{
  "n_layer": 8,
  "norm": "layernorm",
  "qk_norm": false,
  "lr": 0.00568,
  "lr_head": 0.00534,
  "seq_len": 256
}
Each number is 200 + 20 x the weight over the matrix's rms, rounded and kept within 0 to 999. Layers, rows and columns count from 0.

# layer 2 attention query, 96x96, rms 0.137, rows 81-95, columns 0-95
220,186,201,163,199,188,200,206,177,170,197,212,191,202,215,209,185,206,189,191,220,214,192,199,206,219,185,217,232,214,193,212,207,199,220,191,167,198,169,223,199,187,219,203,211,211,201,201,214,188,187,190,181,199,189,182,197,203,208,162,186,205,223,192,221,195,227,213,203,152,198,198,201,206,203,190,205,184,209,199,158,241,179,200,206,191,233,208,216,204,180,210,199,194,227,206
193,214,213,196,190,204,226,190,195,249,202,211,214,202,201,246,218,224,229,193,229,163,190,220,200,190,181,205,211,200,203,213,199,196,182,205,209,188,203,221,179,232,208,167,226,204,183,136,198,189,209,191,190,213,226,167,160,177,167,187,189,220,245,199,193,208,200,200,208,183,190,173,210,181,224,239,179,200,179,212,203,219,179,170,216,210,193,154,191,211,208,210,182,181,196,204
250,191,228,150,159,215,180,215,181,158,190,165,180,190,196,158,151,150,212,195,182,217,218,212,205,211,230,195,167,209,180,180,235,193,172,197,218,185,199,214,238,196,201,230,199,196,189,220,208,212,257,188,221,207,202,256,214,269,235,246,186,217,196,193,210,208,199,222,187,219,198,213,185,201,221,215,195,169,213,159,173,159,219,193,168,187,188,221,220,211,165,187,207,186,189,217
229,174,178,201,197,215,197,243,187,185,228,162,195,216,200,189,168,164,172,224,186,216,198,197,218,207,186,223,164,214,194,204,217,202,200,168,209,204,193,183,197,190,163,218,241,178,182,233,208,211,200,199,232,242,170,179,213,241,237,247,203,163,217,179,218,229,199,200,211,211,198,189,211,185,174,173,195,175,214,208,200,188,176,215,174,200,189,174,201,198,202,207,228,202,191,190
200,224,238,176,200,206,194,155,231,235,200,225,195,199,245,185,194,223,214,169,285,154,248,205,149,182,248,237,253,158,170,192,205,246,203,217,158,209,200,183,169,186,197,171,198,166,203,212,217,178,193,224,200,194,196,145,198,164,191,142,194,196,211,216,185,192,174,209,230,225,245,181,219,143,215,209,185,196,212,236,230,244,152,174,216,206,198,196,165,207,210,222,162,201,215,201
180,199,176,198,190,188,202,208,182,237,187,219,187,221,222,183,186,210,188,232,194,207,182,199,205,220,216,171,161,171,204,190,207,195,220,172,213,201,210,232,181,194,199,197,216,227,212,145,230,213,186,210,198,193,175,169,187,183,210,212,203,207,181,208,167,212,194,186,193,183,229,202,207,206,226,223,228,236,185,205,168,193,203,215,224,209,192,220,216,234,169,186,205,174,206,185
218,176,200,198,190,215,209,192,206,191,191,216,180,217,194,185,192,225,198,199,204,205,208,205,196,174,184,197,243,228,223,210,195,220,195,196,183,191,206,212,206,190,221,194,217,186,187,206,196,225,200,206,166,214,210,183,233,174,181,216,177,186,226,214,202,211,174,205,226,190,220,201,167,203,204,191,203,205,217,214,196,193,186,164,183,215,186,188,179,213,195,182,191,204,194,200
197,226,202,171,223,215,209,177,232,200,208,222,239,214,197,227,204,228,178,191,193,197,205,216,166,216,196,179,219,171,226,189,201,220,191,190,205,155,179,200,190,219,232,201,185,176,214,159,226,191,212,197,208,215,201,166,214,182,177,184,224,205,188,187,194,200,214,175,203,194,203,200,223,184,196,216,202,216,177,185,215,206,166,172,218,231,204,207,170,213,212,192,185,189,208,207
199,205,232,228,217,188,188,224,205,212,204,236,189,193,205,200,210,196,205,197,191,206,224,205,177,165,209,208,220,175,222,269,189,212,172,185,226,206,195,220,167,190,153,220,196,222,201,201,179,207,197,189,203,215,209,199,178,196,170,182,193,176,211,234,197,202,205,183,188,192,190,197,168,206,214,177,211,184,186,230,220,231,197,203,223,224,193,214,172,179,195,224,158,197,189,176
177,209,202,167,231,182,176,198,228,230,192,206,239,202,212,205,216,192,216,183,237,183,217,179,175,213,204,173,215,179,219,206,191,192,224,232,193,225,204,184,183,192,239,166,210,206,202,200,208,210,198,199,161,190,237,154,222,172,180,190,195,215,214,212,192,202,218,184,206,179,203,174,261,168,186,182,200,194,217,208,207,195,187,149,243,206,176,185,182,233,183,185,195,220,192,197
215,198,222,171,194,217,196,204,237,217,197,218,185,217,197,182,161,173,216,156,230,190,186,224,185,176,202,213,192,204,194,230,222,217,219,206,213,215,179,193,191,157,221,193,224,190,214,208,183,216,213,188,207,213,184,203,191,175,203,192,194,184,200,182,201,200,181,206,203,216,214,180,198,221,187,184,215,172,197,224,183,179,211,206,185,217,213,214,185,168,219,228,206,216,177,182
206,195,190,229,208,190,197,196,232,195,195,223,241,229,196,232,209,182,175,202,211,176,210,199,224,159,216,181,181,212,178,196,180,213,223,196,215,183,196,221,182,203,193,208,191,221,219,218,207,191,192,221,186,212,222,182,197,202,186,234,214,182,175,167,212,161,184,169,174,204,222,204,190,226,221,200,218,227,222,194,193,210,192,207,183,194,167,197,183,179,188,179,247,200,208,177
194,208,197,223,195,197,242,199,183,172,229,208,241,233,161,192,192,209,195,216,195,201,187,186,209,201,200,184,182,172,203,215,221,169,200,198,218,165,213,203,202,211,200,214,202,217,219,208,195,187,188,177,206,191,211,202,211,193,226,203,193,212,217,182,148,201,198,200,170,182,201,194,216,170,203,219,181,217,191,207,177,186,196,230,225,212,191,188,194,204,232,196,197,176,205,192
197,185,211,218,209,168,181,215,189,190,181,182,221,223,216,193,189,183,188,239,214,203,204,205,196,174,180,203,224,189,173,246,198,211,200,198,222,186,199,208,219,224,200,210,196,186,213,179,207,211,177,216,226,205,193,202,226,178,187,194,214,197,182,201,198,190,196,209,181,205,188,233,199,203,189,216,171,191,244,179,207,161,211,209,189,193,237,178,209,209,185,193,191,179,195,191
197,192,198,225,181,204,148,218,186,205,202,183,201,201,180,206,176,151,201,214,161,203,242,195,229,209,165,154,151,237,173,202,221,197,201,202,196,179,198,199,225,177,208,235,222,232,251,187,210,191,215,202,229,176,196,228,201,236,224,225,177,181,231,195,199,220,195,248,170,207,186,242,178,207,170,215,196,206,174,193,153,159,203,207,192,200,232,217,218,210,182,182,211,204,169,204
# layer 2 attention key, 96x96, rms 0.128, rows 81-95, columns 0-95
196,232,182,219,197,204,210,192,214,233,184,175,214,211,178,184,222,176,175,216,196,199,217,221,204,176,198,198,214,211,228,191,203,193,175,187,233,187,206,193,189,200,189,184,185,178,220,195,193,219,222,192,221,214,209,206,194,179,185,223,191,204,188,203,190,205,182,196,222,205,186,197,213,197,180,227,198,224,203,207,215,177,194,197,215,206,178,199,173,206,214,183,210,208,164,176
171,186,195,225,185,202,186,187,210,156,209,212,212,198,242,190,233,157,194,211,173,225,201,200,184,201,215,184,210,165,222,157,214,210,201,224,208,203,189,208,204,206,208,225,183,226,229,174,182,189,180,201,190,189,186,227,194,188,230,197,223,222,162,192,199,166,206,202,192,184,192,217,186,198,198,198,209,196,177,170,219,214,205,219,203,228,199,262,216,206,212,171,191,214,198,196
183,178,149,219,221,227,199,230,237,232,169,228,147,187,222,199,193,220,129,165,212,191,218,190,195,223,209,257,178,203,211,224,206,194,206,198,164,176,199,188,174,217,185,159,218,241,186,218,180,226,217,189,200,210,185,185,212,174,183,181,160,198,211,234,207,234,169,193,224,217,226,213,199,202,180,184,207,193,177,235,158,243,179,191,189,199,214,202,203,202,200,204,193,209,208,215
185,212,184,209,196,212,229,177,172,210,161,216,184,192,217,215,206,210,211,158,193,188,199,202,217,196,224,202,225,220,180,205,213,196,204,160,209,217,206,220,181,180,216,188,162,182,202,239,181,224,177,180,150,197,189,209,204,216,168,166,178,219,191,240,215,201,173,236,223,218,218,200,153,212,195,185,218,203,218,232,196,209,188,187,205,176,199,193,190,188,200,220,169,215,227,235
180,204,167,185,201,153,232,196,196,197,185,192,245,227,210,245,219,202,216,249,178,194,164,222,208,187,207,198,226,173,220,208,189,195,210,207,233,175,194,225,190,240,210,213,189,228,202,140,209,179,191,192,178,175,232,166,195,146,164,191,228,203,197,183,201,176,241,180,188,178,194,203,220,227,206,198,181,210,166,215,211,222,218,198,208,193,198,199,199,198,209,180,222,201,173,218
224,210,187,189,200,173,184,200,212,198,199,219,214,214,224,204,184,213,201,153,205,223,215,214,190,210,186,227,218,219,211,176,214,190,174,221,208,193,191,185,207,224,193,182,179,185,239,243,170,182,255,174,213,214,184,214,186,213,205,202,181,170,197,184,208,169,201,180,221,212,176,220,170,186,161,194,180,223,194,192,215,214,219,201,201,209,199,208,171,168,207,219,183,207,196,195
175,218,202,220,190,183,207,189,194,219,220,169,240,179,218,198,211,177,196,177,226,202,205,195,215,195,212,210,179,170,207,212,218,173,202,194,220,216,191,210,194,212,177,196,172,192,183,205,195,205,187,210,217,186,193,197,172,201,203,177,207,209,188,194,178,202,210,191,181,207,206,195,221,209,209,221,208,185,166,225,190,196,222,212,231,195,214,195,210,199,191,210,212,184,215,184
201,198,193,205,177,198,170,203,179,208,215,202,205,171,194,238,215,207,206,197,215,197,196,201,199,189,184,202,207,220,186,200,184,177,202,227,225,231,222,172,214,218,195,209,204,233,188,149,195,199,189,189,216,182,221,209,184,200,214,197,234,205,186,224,201,159,193,192,169,162,143,218,214,208,212,207,191,225,209,203,238,196,237,222,188,203,202,208,195,204,214,170,216,181,190,183
171,178,189,209,196,210,206,156,206,188,226,213,232,214,219,166,218,216,213,192,211,205,183,196,245,200,195,196,226,214,194,177,181,201,243,186,188,185,199,184,203,173,235,193,209,176,210,186,206,192,180,193,187,216,198,183,178,191,209,184,216,205,194,175,191,182,210,202,209,191,203,184,234,216,200,200,187,214,218,187,198,195,203,190,203,206,225,157,203,194,233,188,214,204,233,201
222,208,228,187,183,180,226,169,188,167,186,164,177,198,200,235,227,222,176,205,193,178,165,190,192,217,170,206,205,207,210,213,190,207,198,191,194,161,219,202,187,218,186,213,183,184,193,182,221,185,232,190,198,207,201,191,181,204,209,202,248,174,209,211,192,193,215,182,191,214,189,201,183,187,195,204,214,275,196,183,225,211,203,211,202,203,183,251,200,201,221,190,223,171,215,217
197,194,184,206,187,174,216,184,170,212,221,208,211,192,239,201,206,223,179,214,180,207,222,181,216,205,192,221,230,207,215,193,209,199,199,178,212,190,209,205,173,211,176,188,192,232,182,207,215,201,172,202,208,185,218,207,209,217,176,199,203,211,196,162,179,200,209,194,221,198,223,202,172,216,229,224,227,215,202,187,221,227,209,191,189,189,188,160,192,197,196,168,175,195,215,202
198,196,206,192,211,185,203,205,208,191,213,185,217,178,201,177,170,236,228,219,185,200,166,190,195,213,189,207,218,194,213,201,202,217,193,189,210,202,229,196,219,200,185,180,203,196,180,215,197,187,156,204,205,183,174,215,210,222,207,201,205,211,217,202,208,229,215,220,198,187,150,211,214,195,162,219,204,199,226,196,210,166,197,176,195,220,212,204,182,169,191,230,176,213,201,210
211,189,188,184,201,191,182,188,197,215,199,198,195,164,217,204,189,183,187,192,170,246,198,198,195,221,187,183,191,216,214,173,182,186,205,198,188,204,186,210,198,186,192,206,194,166,195,209,199,237,227,192,203,199,166,210,192,207,190,200,198,175,198,231,232,189,213,211,228,205,203,248,207,233,191,156,220,202,224,181,212,195,206,169,199,183,191,230,216,198,203,193,222,230,198,216
179,178,181,198,207,212,208,167,187,185,234,229,188,209,185,220,209,230,231,192,155,180,190,198,213,190,225,195,152,206,229,174,195,185,196,185,181,222,170,203,209,192,177,212,199,196,183,228,216,208,205,172,217,189,197,206,175,212,211,205,199,230,201,189,218,225,214,211,218,182,203,199,197,213,220,197,213,212,200,220,185,182,219,216,184,237,169,200,189,202,197,191,208,208,200,181
208,205,178,204,192,190,202,216,207,198,198,209,179,214,184,150,185,207,171,187,206,230,180,198,181,195,194,229,193,203,232,177,218,185,198,206,195,248,207,191,201,204,196,202,204,181,174,248,178,244,226,194,216,200,216,188,192,200,213,204,179,201,201,194,213,193,172,178,215,194,214,169,186,200,215,174,220,182,192,220,176,214,236,221,186,194,190,218,219,185,205,210,201,179,202,217
# layer 2 attention value, 96x96, rms 0.0951, rows 64-85, columns 0-95
182,207,219,223,208,212,194,214,241,191,207,150,175,224,188,192,178,232,239,190,197,216,207,171,209,221,203,197,202,210,210,188,208,201,238,242,207,157,179,182,188,221,162,209,218,189,219,224,203,180,200,221,182,207,187,166,189,173,207,195,200,227,235,167,216,195,181,185,240,179,204,197,176,193,173,181,166,192,238,177,212,209,208,178,195,208,194,178,193,215,149,196,209,181,204,269
182,161,206,184,169,206,205,188,183,193,214,186,237,189,193,231,194,199,209,209,208,181,197,239,208,219,246,178,215,191,228,218,196,200,204,189,165,209,184,216,196,193,166,170,201,234,184,231,210,167,206,198,185,167,203,226,224,223,201,203,230,162,207,224,210,216,193,177,198,154,244,179,192,242,179,207,181,203,234,176,159,205,205,194,199,215,232,192,204,217,202,193,209,177,201,207
224,181,202,177,218,218,179,215,199,182,145,187,219,204,186,199,190,197,230,166,187,189,160,208,204,169,223,199,206,200,224,189,182,197,212,193,192,232,223,185,180,204,156,244,209,197,222,189,244,244,181,193,168,199,188,211,199,211,206,229,178,168,168,219,207,233,212,164,229,207,206,200,225,182,194,209,242,242,181,188,212,180,179,244,235,210,200,204,149,149,186,167,215,218,222,194
226,211,176,209,181,191,175,202,182,188,176,218,200,176,196,173,212,238,187,214,212,233,222,189,242,171,225,170,176,241,208,223,211,228,223,180,161,187,225,174,176,222,205,217,196,184,192,223,175,178,213,222,233,213,227,192,224,177,187,173,206,232,199,166,201,180,230,198,201,191,160,175,186,158,159,190,173,194,199,192,211,180,187,233,203,146,218,227,206,201,236,229,207,207,222,197
196,175,216,222,196,215,211,172,220,199,203,169,226,253,190,170,212,213,208,228,187,191,209,250,186,224,198,206,171,193,184,231,197,206,168,193,204,170,234,181,219,214,254,173,185,219,186,214,198,198,234,212,162,183,188,197,140,208,163,206,171,193,208,175,208,225,210,198,190,205,197,205,192,255,177,185,263,183,219,219,232,190,200,216,184,206,194,195,183,199,192,201,207,176,203,205
221,224,189,231,194,209,180,193,180,206,202,215,213,201,218,201,207,174,206,230,197,217,188,192,189,218,219,217,179,182,199,190,208,240,173,195,154,202,171,161,216,234,169,164,195,213,210,212,169,195,162,197,219,226,188,201,185,212,239,134,233,227,184,214,190,215,199,239,209,189,222,193,227,179,188,151,210,221,218,167,194,199,179,203,204,168,219,227,213,203,201,186,180,198,178,214
265,185,185,185,214,263,191,229,222,180,226,170,197,197,212,225,183,192,186,194,207,210,209,217,214,158,178,249,185,208,195,197,226,167,249,218,170,188,214,191,158,191,235,178,145,223,171,190,249,197,163,190,189,189,184,171,152,185,183,209,185,220,192,196,167,254,191,194,173,167,218,219,195,210,207,195,225,209,203,170,221,220,224,228,218,235,193,209,195,258,147,220,178,198,210,183
180,221,176,188,193,167,170,196,267,175,193,188,236,196,163,175,211,193,198,201,211,200,221,178,179,190,199,207,185,211,199,197,233,235,205,190,229,189,206,230,211,198,174,174,185,169,166,193,174,224,194,198,178,189,195,238,192,211,182,207,242,199,210,216,194,235,209,205,191,204,236,161,204,229,157,174,170,235,200,187,187,199,215,225,204,188,221,232,165,216,229,216,230,152,217,229
227,172,206,229,247,212,199,193,202,240,231,182,191,167,173,184,187,219,183,237,203,167,210,209,208,171,220,233,210,200,201,204,193,217,152,197,240,176,243,164,194,189,198,205,194,212,206,230,219,181,187,206,199,219,214,188,205,205,160,182,177,228,156,170,180,149,200,195,191,223,175,215,184,170,214,182,194,177,232,195,183,185,210,205,237,170,182,225,223,246,159,190,220,263,206,223
178,212,187,205,213,223,182,194,232,165,178,212,224,184,223,228,224,183,223,134,192,192,195,215,221,210,218,206,219,230,196,215,226,203,181,191,212,196,227,212,219,209,178,159,196,213,242,186,207,206,174,184,221,217,209,177,198,207,212,210,185,203,199,208,224,202,203,187,213,210,177,198,223,217,195,220,203,194,165,153,184,204,198,201,182,194,232,185,215,176,200,176,165,148,223,153
211,251,168,203,185,231,226,186,208,200,224,131,208,212,205,175,212,183,218,201,207,189,154,198,232,215,232,222,193,182,206,184,206,181,189,194,229,201,214,159,206,199,184,175,233,213,163,211,211,211,163,215,244,213,195,180,209,165,209,173,211,178,217,227,240,162,185,154,175,190,203,225,190,181,218,176,236,210,217,239,189,205,225,194,180,213,205,214,212,212,184,177,195,194,204,185
223,154,201,191,190,199,192,174,238,242,196,172,192,181,212,183,155,216,244,206,182,183,220,213,219,221,213,158,175,193,212,154,186,229,182,224,226,222,212,194,206,167,175,192,187,207,192,233,227,193,227,185,148,211,231,197,223,169,199,190,184,239,233,198,189,166,189,179,242,179,207,197,204,219,221,209,192,240,201,203,222,204,195,210,209,199,224,184,223,220,208,199,180,158,207,176
173,181,266,191,197,170,207,188,190,214,148,191,197,183,231,175,196,233,199,198,158,188,223,180,225,211,209,205,182,240,206,176,230,203,192,203,197,192,161,189,197,182,181,213,229,209,190,186,185,223,195,195,198,198,198,201,216,180,222,218,189,193,176,224,203,230,254,179,194,175,196,215,211,217,179,198,179,211,199,219,211,167,160,213,189,212,218,220,176,232,193,225,176,201,202,237
195,200,210,220,189,188,236,255,214,228,196,222,198,191,207,213,223,216,195,207,181,196,220,184,173,146,165,167,225,222,173,189,209,198,203,204,151,184,209,182,191,185,163,197,179,234,170,222,217,212,185,204,192,216,205,161,210,229,181,175,186,180,176,196,204,214,173,216,249,190,189,205,215,193,199,240,202,218,191,194,218,170,181,233,201,178,233,233,184,158,206,198,279,161,191,191
199,212,173,207,162,216,206,202,191,185,202,210,242,192,229,195,218,210,217,228,196,177,185,196,240,216,217,182,162,188,211,223,233,156,226,228,165,201,191,152,190,188,194,170,198,222,178,187,188,171,193,166,202,202,212,202,235,199,184,178,195,226,185,195,269,221,217,181,206,213,196,170,218,194,189,201,239,167,196,210,194,142,175,217,224,186,216,240,179,197,214,219,182,195,202,191
185,199,229,195,201,226,211,216,229,215,185,196,183,174,227,205,196,229,174,225,161,216,158,199,204,153,196,220,214,193,215,207,190,201,186,219,211,186,224,188,220,216,159,213,145,183,220,199,168,225,209,217,196,180,235,245,217,184,213,215,218,165,191,208,182,189,208,219,215,208,215,217,172,157,209,180,186,221,228,218,205,186,187,195,178,239,208,145,157,216,185,182,228,203,188,173
162,194,136,221,191,149,225,198,239,204,203,184,210,187,180,224,186,215,179,208,226,212,173,192,202,203,194,236,196,202,175,200,224,179,197,241,186,178,216,213,230,242,216,199,177,177,217,216,204,236,201,165,187,239,209,226,203,193,182,189,206,182,198,194,200,223,222,191,187,249,206,208,199,193,229,183,222,177,164,213,215,173,183,198,189,163,219,226,210,199,181,197,211,210,172,157
225,203,203,216,159,202,176,171,246,155,206,209,201,186,203,155,181,227,207,245,184,176,222,161,194,185,186,163,183,200,197,232,217,211,223,234,183,243,175,187,196,180,195,210,190,218,215,212,190,199,211,209,195,188,162,189,195,230,231,178,213,231,192,200,194,157,209,210,211,227,211,184,205,188,211,209,197,180,200,214,220,195,164,187,209,234,193,219,170,248,206,207,197,222,174,195
218,181,220,193,197,215,203,206,160,245,224,176,223,192,184,175,227,177,180,154,212,237,190,157,197,197,211,200,191,168,210,219,179,219,221,217,192,221,212,229,232,211,164,222,225,195,200,202,228,139,223,149,179,167,154,177,230,225,186,191,198,211,173,222,205,232,206,218,201,216,164,232,225,189,171,194,185,229,202,210,241,209,227,177,202,167,218,180,176,183,201,188,199,202,179,227
201,196,182,174,205,180,189,157,220,208,154,213,170,200,190,216,222,196,208,199,183,174,190,208,197,194,174,221,205,238,207,189,202,204,200,169,225,183,167,193,173,200,217,216,205,229,173,168,221,214,205,184,205,233,187,190,219,256,206,189,181,148,212,224,189,170,229,194,206,204,230,220,210,223,230,214,171,191,206,176,187,180,240,211,176,192,235,220,200,224,198,193,166,235,226,254
240,227,192,204,194,164,189,203,208,177,168,177,206,184,191,228,184,204,209,246,195,197,175,219,175,200,165,243,190,224,176,186,188,172,202,190,197,207,228,200,211,190,197,160,243,183,187,216,184,207,180,196,200,195,225,183,198,193,211,190,230,202,202,214,230,213,231,179,251,182,228,217,197,159,215,157,187,205,215,214,202,198,188,206,197,217,202,187,191,200,196,215,223,194,188,191
175,192,211,196,170,184,219,187,199,211,175,230,168,211,198,224,218,204,186,212,189,202,161,177,189,221,212,161,230,200,196,189,235,202,191,210,208,153,192,183,210,190,194,182,227,202,187,251,215,226,199,207,216,199,213,199,166,184,216,212,232,197,175,202,222,169,164,230,177,242,206,188,189,214,239,236,191,181,235,162,189,233,203,211,254,206,179,212,206,171,187,201,177,169,179,226
# layer 2 attention output (transposed), 96x96, rms 0.262, rows 64-84, columns 0-95
197,155,188,194,213,180,195,210,196,205,192,199,206,170,170,242,222,177,171,211,228,169,218,240,166,203,243,193,149,184,209,244,225,213,180,182,179,235,207,195,198,191,229,226,228,193,175,179,185,211,178,176,192,240,186,206,224,196,207,201,203,224,187,228,211,192,215,233,202,142,184,187,174,195,244,215,199,175,190,192,201,214,198,203,193,192,219,156,200,178,246,188,232,205,220,190
205,209,213,195,188,190,141,228,184,220,169,187,197,212,198,174,198,234,179,202,206,233,204,153,209,210,177,206,243,186,192,172,201,231,167,200,188,185,182,177,173,185,250,214,228,186,218,197,165,192,197,191,193,248,173,210,190,220,134,185,159,210,215,248,218,194,257,211,218,197,181,223,257,179,200,163,207,188,176,191,219,202,179,203,245,218,162,188,203,206,246,201,207,237,195,210
184,200,235,213,194,209,193,183,187,190,224,209,186,242,206,168,199,214,225,233,193,205,233,201,159,189,228,182,174,153,179,205,219,195,215,201,205,194,168,226,227,209,185,177,220,185,225,210,158,161,222,210,203,189,188,173,226,137,222,186,193,158,277,179,203,199,166,204,213,236,188,180,179,222,182,193,194,182,212,140,197,227,201,238,200,211,209,179,222,200,265,239,198,191,183,204
193,150,181,184,229,194,197,176,213,234,187,130,200,184,211,216,197,205,214,191,195,204,207,213,165,232,221,218,215,177,210,180,202,155,203,227,245,214,187,223,179,220,191,211,198,226,200,189,215,228,207,190,214,166,190,208,145,195,214,200,180,179,162,194,207,172,161,216,193,190,266,252,176,198,222,237,200,203,209,223,196,228,254,195,181,217,186,166,236,212,178,186,165,208,202,189
216,223,192,176,219,178,141,197,211,230,194,237,195,157,184,250,227,196,214,195,191,176,185,204,196,167,196,168,240,190,213,174,187,229,201,230,199,194,185,210,203,235,178,188,221,201,202,214,229,189,194,199,210,232,179,208,238,206,184,216,205,241,185,214,205,209,184,227,245,210,234,155,190,172,216,225,159,227,177,191,175,154,158,111,204,201,150,197,230,193,205,210,234,220,223,174
203,172,212,190,186,180,208,226,224,192,207,183,212,196,201,186,194,214,235,188,199,232,253,200,175,207,187,218,227,214,198,172,169,183,231,165,205,185,212,231,207,191,195,237,157,196,206,196,172,179,190,170,195,180,202,197,197,238,200,226,158,195,189,189,167,202,204,163,203,206,217,228,211,226,203,242,207,201,175,216,215,231,211,175,210,248,195,177,154,128,180,224,214,233,199,189
182,204,194,191,178,169,230,162,195,225,197,230,203,213,210,185,227,223,236,201,181,235,196,175,156,215,224,193,192,192,202,191,203,244,155,187,217,170,149,262,215,186,194,215,217,193,180,241,200,193,228,173,175,216,166,233,252,183,289,197,257,186,184,224,185,171,219,194,245,232,166,180,231,175,212,158,202,209,210,182,203,160,202,164,184,163,182,172,193,150,239,184,201,197,227,219
249,177,188,202,205,227,209,198,117,266,218,207,198,187,195,219,181,185,191,175,173,229,179,231,224,174,196,215,233,193,217,197,222,189,170,196,215,173,196,191,191,229,204,202,212,178,216,209,197,148,192,183,222,185,188,183,211,188,190,218,145,238,200,213,209,192,176,214,219,181,172,222,218,198,252,225,230,205,163,206,234,182,186,185,195,242,217,161,180,202,237,189,188,200,199,162
189,203,193,165,201,182,201,175,247,161,237,211,191,187,186,228,214,212,215,166,201,189,253,180,158,192,202,162,229,207,215,227,161,184,248,221,198,212,156,220,162,232,203,208,218,209,176,179,123,206,207,203,178,165,237,176,236,225,219,214,200,209,211,183,239,223,196,208,207,215,222,217,222,227,163,202,193,197,221,190,182,169,195,186,157,239,222,175,232,207,165,203,180,203,189,200
215,209,215,205,202,168,214,221,188,226,198,186,215,253,186,179,171,200,203,246,210,205,219,243,224,186,204,175,180,131,173,210,208,205,228,200,214,181,180,195,199,200,209,194,197,200,195,229,179,206,224,201,212,205,163,222,188,177,198,187,156,206,202,210,142,194,186,187,198,170,172,225,210,175,187,215,192,173,246,225,193,194,203,218,225,186,203,217,219,221,176,220,195,193,194,215
234,164,215,227,208,188,228,240,232,201,216,196,201,172,206,213,215,200,184,180,230,236,234,179,180,204,194,150,171,180,201,180,157,230,211,198,196,178,220,219,198,213,233,229,189,223,181,182,173,234,215,189,192,194,202,205,222,238,214,174,193,227,179,194,138,205,237,232,191,199,202,151,180,217,133,222,146,207,218,170,234,191,174,180,250,194,189,175,204,185,186,244,206,201,203,170
187,213,230,216,205,211,178,227,180,200,175,196,189,227,184,228,234,172,187,200,220,226,226,200,213,196,215,198,224,170,191,240,197,179,189,202,200,215,159,174,220,228,237,186,190,192,199,149,156,199,206,221,211,196,175,226,154,235,195,151,217,175,217,224,248,245,166,197,225,201,204,206,210,143,176,228,203,136,222,155,199,181,202,168,170,223,218,242,199,184,186,193,206,213,230,192
190,224,171,208,203,218,177,254,211,193,222,214,171,211,167,178,173,184,213,176,250,206,203,218,153,244,209,224,203,161,195,228,204,205,182,225,166,238,229,223,248,243,214,190,203,204,235,166,230,155,157,231,179,243,207,190,179,190,169,188,189,172,207,182,205,177,152,213,167,208,194,194,187,180,228,243,241,185,188,193,228,175,199,179,229,198,204,180,220,189,204,190,196,190,199,173
172,171,157,167,189,243,173,171,170,150,242,191,217,232,224,153,170,146,200,206,160,212,193,193,184,193,254,210,191,178,219,209,178,191,189,180,216,232,165,255,214,217,187,211,193,169,206,176,181,211,224,231,239,190,161,216,209,174,183,204,214,225,223,225,235,140,228,199,232,186,212,242,259,182,205,186,160,190,183,234,191,225,247,187,196,209,176,185,201,233,170,217,154,233,241,245
195,203,200,154,211,221,172,225,200,241,194,175,171,191,175,205,187,175,211,193,210,260,234,208,182,186,191,186,195,171,213,169,183,208,185,195,211,203,197,245,197,198,188,193,176,171,184,219,207,204,216,256,208,167,166,202,175,198,196,183,216,141,191,191,158,188,194,226,197,211,243,170,197,202,226,212,204,239,209,209,277,210,223,196,226,199,141,190,232,227,188,206,209,236,159,217
209,170,184,227,221,171,141,196,158,181,230,204,186,206,210,176,240,170,224,182,200,180,242,163,218,234,223,237,192,184,216,227,204,190,232,165,217,191,223,209,199,165,200,218,212,194,161,156,218,179,210,228,172,204,196,193,231,187,184,185,170,248,205,183,230,228,190,185,167,190,214,257,213,240,191,192,243,175,168,167,172,191,188,212,230,206,179,208,222,210,214,210,191,179,220,176
253,182,247,223,242,232,208,181,163,210,231,227,187,213,197,181,236,200,246,196,146,214,215,186,223,167,206,158,209,182,205,167,214,191,233,168,213,206,223,212,195,178,171,167,175,165,144,168,226,164,186,234,224,144,205,194,173,230,198,213,208,227,187,202,179,202,189,212,215,195,214,198,171,199,218,188,192,198,215,223,209,214,193,187,216,200,215,181,210,199,183,221,167,206,205,210
213,202,198,157,209,196,194,204,164,222,214,175,157,198,175,235,232,138,224,171,235,193,209,198,191,212,176,245,221,235,189,220,193,161,166,230,204,200,213,228,222,220,191,221,202,160,207,221,210,195,207,225,187,176,191,210,174,205,208,187,217,150,197,182,211,202,200,205,212,184,248,216,188,180,190,188,209,201,213,190,236,204,191,215,173,177,216,230,188,178,196,179,209,206,194,212
177,206,171,201,216,205,211,184,224,147,198,198,139,157,215,210,171,201,164,223,210,185,203,185,180,213,192,193,171,188,181,133,217,199,225,193,178,158,173,185,205,196,217,192,183,229,197,180,171,268,194,242,224,177,212,177,198,196,170,182,222,219,238,236,220,185,209,165,218,172,219,177,198,204,245,186,216,220,182,165,182,223,207,229,199,242,248,262,206,182,229,233,249,190,223,206
209,225,180,205,172,235,205,166,189,226,223,204,203,242,184,168,186,233,205,174,210,215,218,221,164,189,189,183,184,196,133,233,176,187,193,230,174,222,227,208,215,206,237,204,208,186,231,190,223,192,178,197,208,161,230,215,200,193,205,219,205,191,149,173,224,210,199,230,184,211,175,173,229,168,192,235,228,204,230,214,194,224,198,183,193,192,244,169,163,206,178,206,195,197,181,168
201,171,215,206,189,247,188,229,154,182,179,200,202,221,206,209,242,200,207,182,150,238,221,214,164,209,222,169,237,197,215,226,220,245,199,183,200,195,207,206,217,185,195,205,159,190,226,158,204,198,224,183,218,178,178,214,220,232,190,204,192,197,219,171,151,193,195,224,169,225,197,177,197,249,168,222,213,166,178,218,193,200,233,218,192,184,198,171,177,179,222,207,192,217,184,184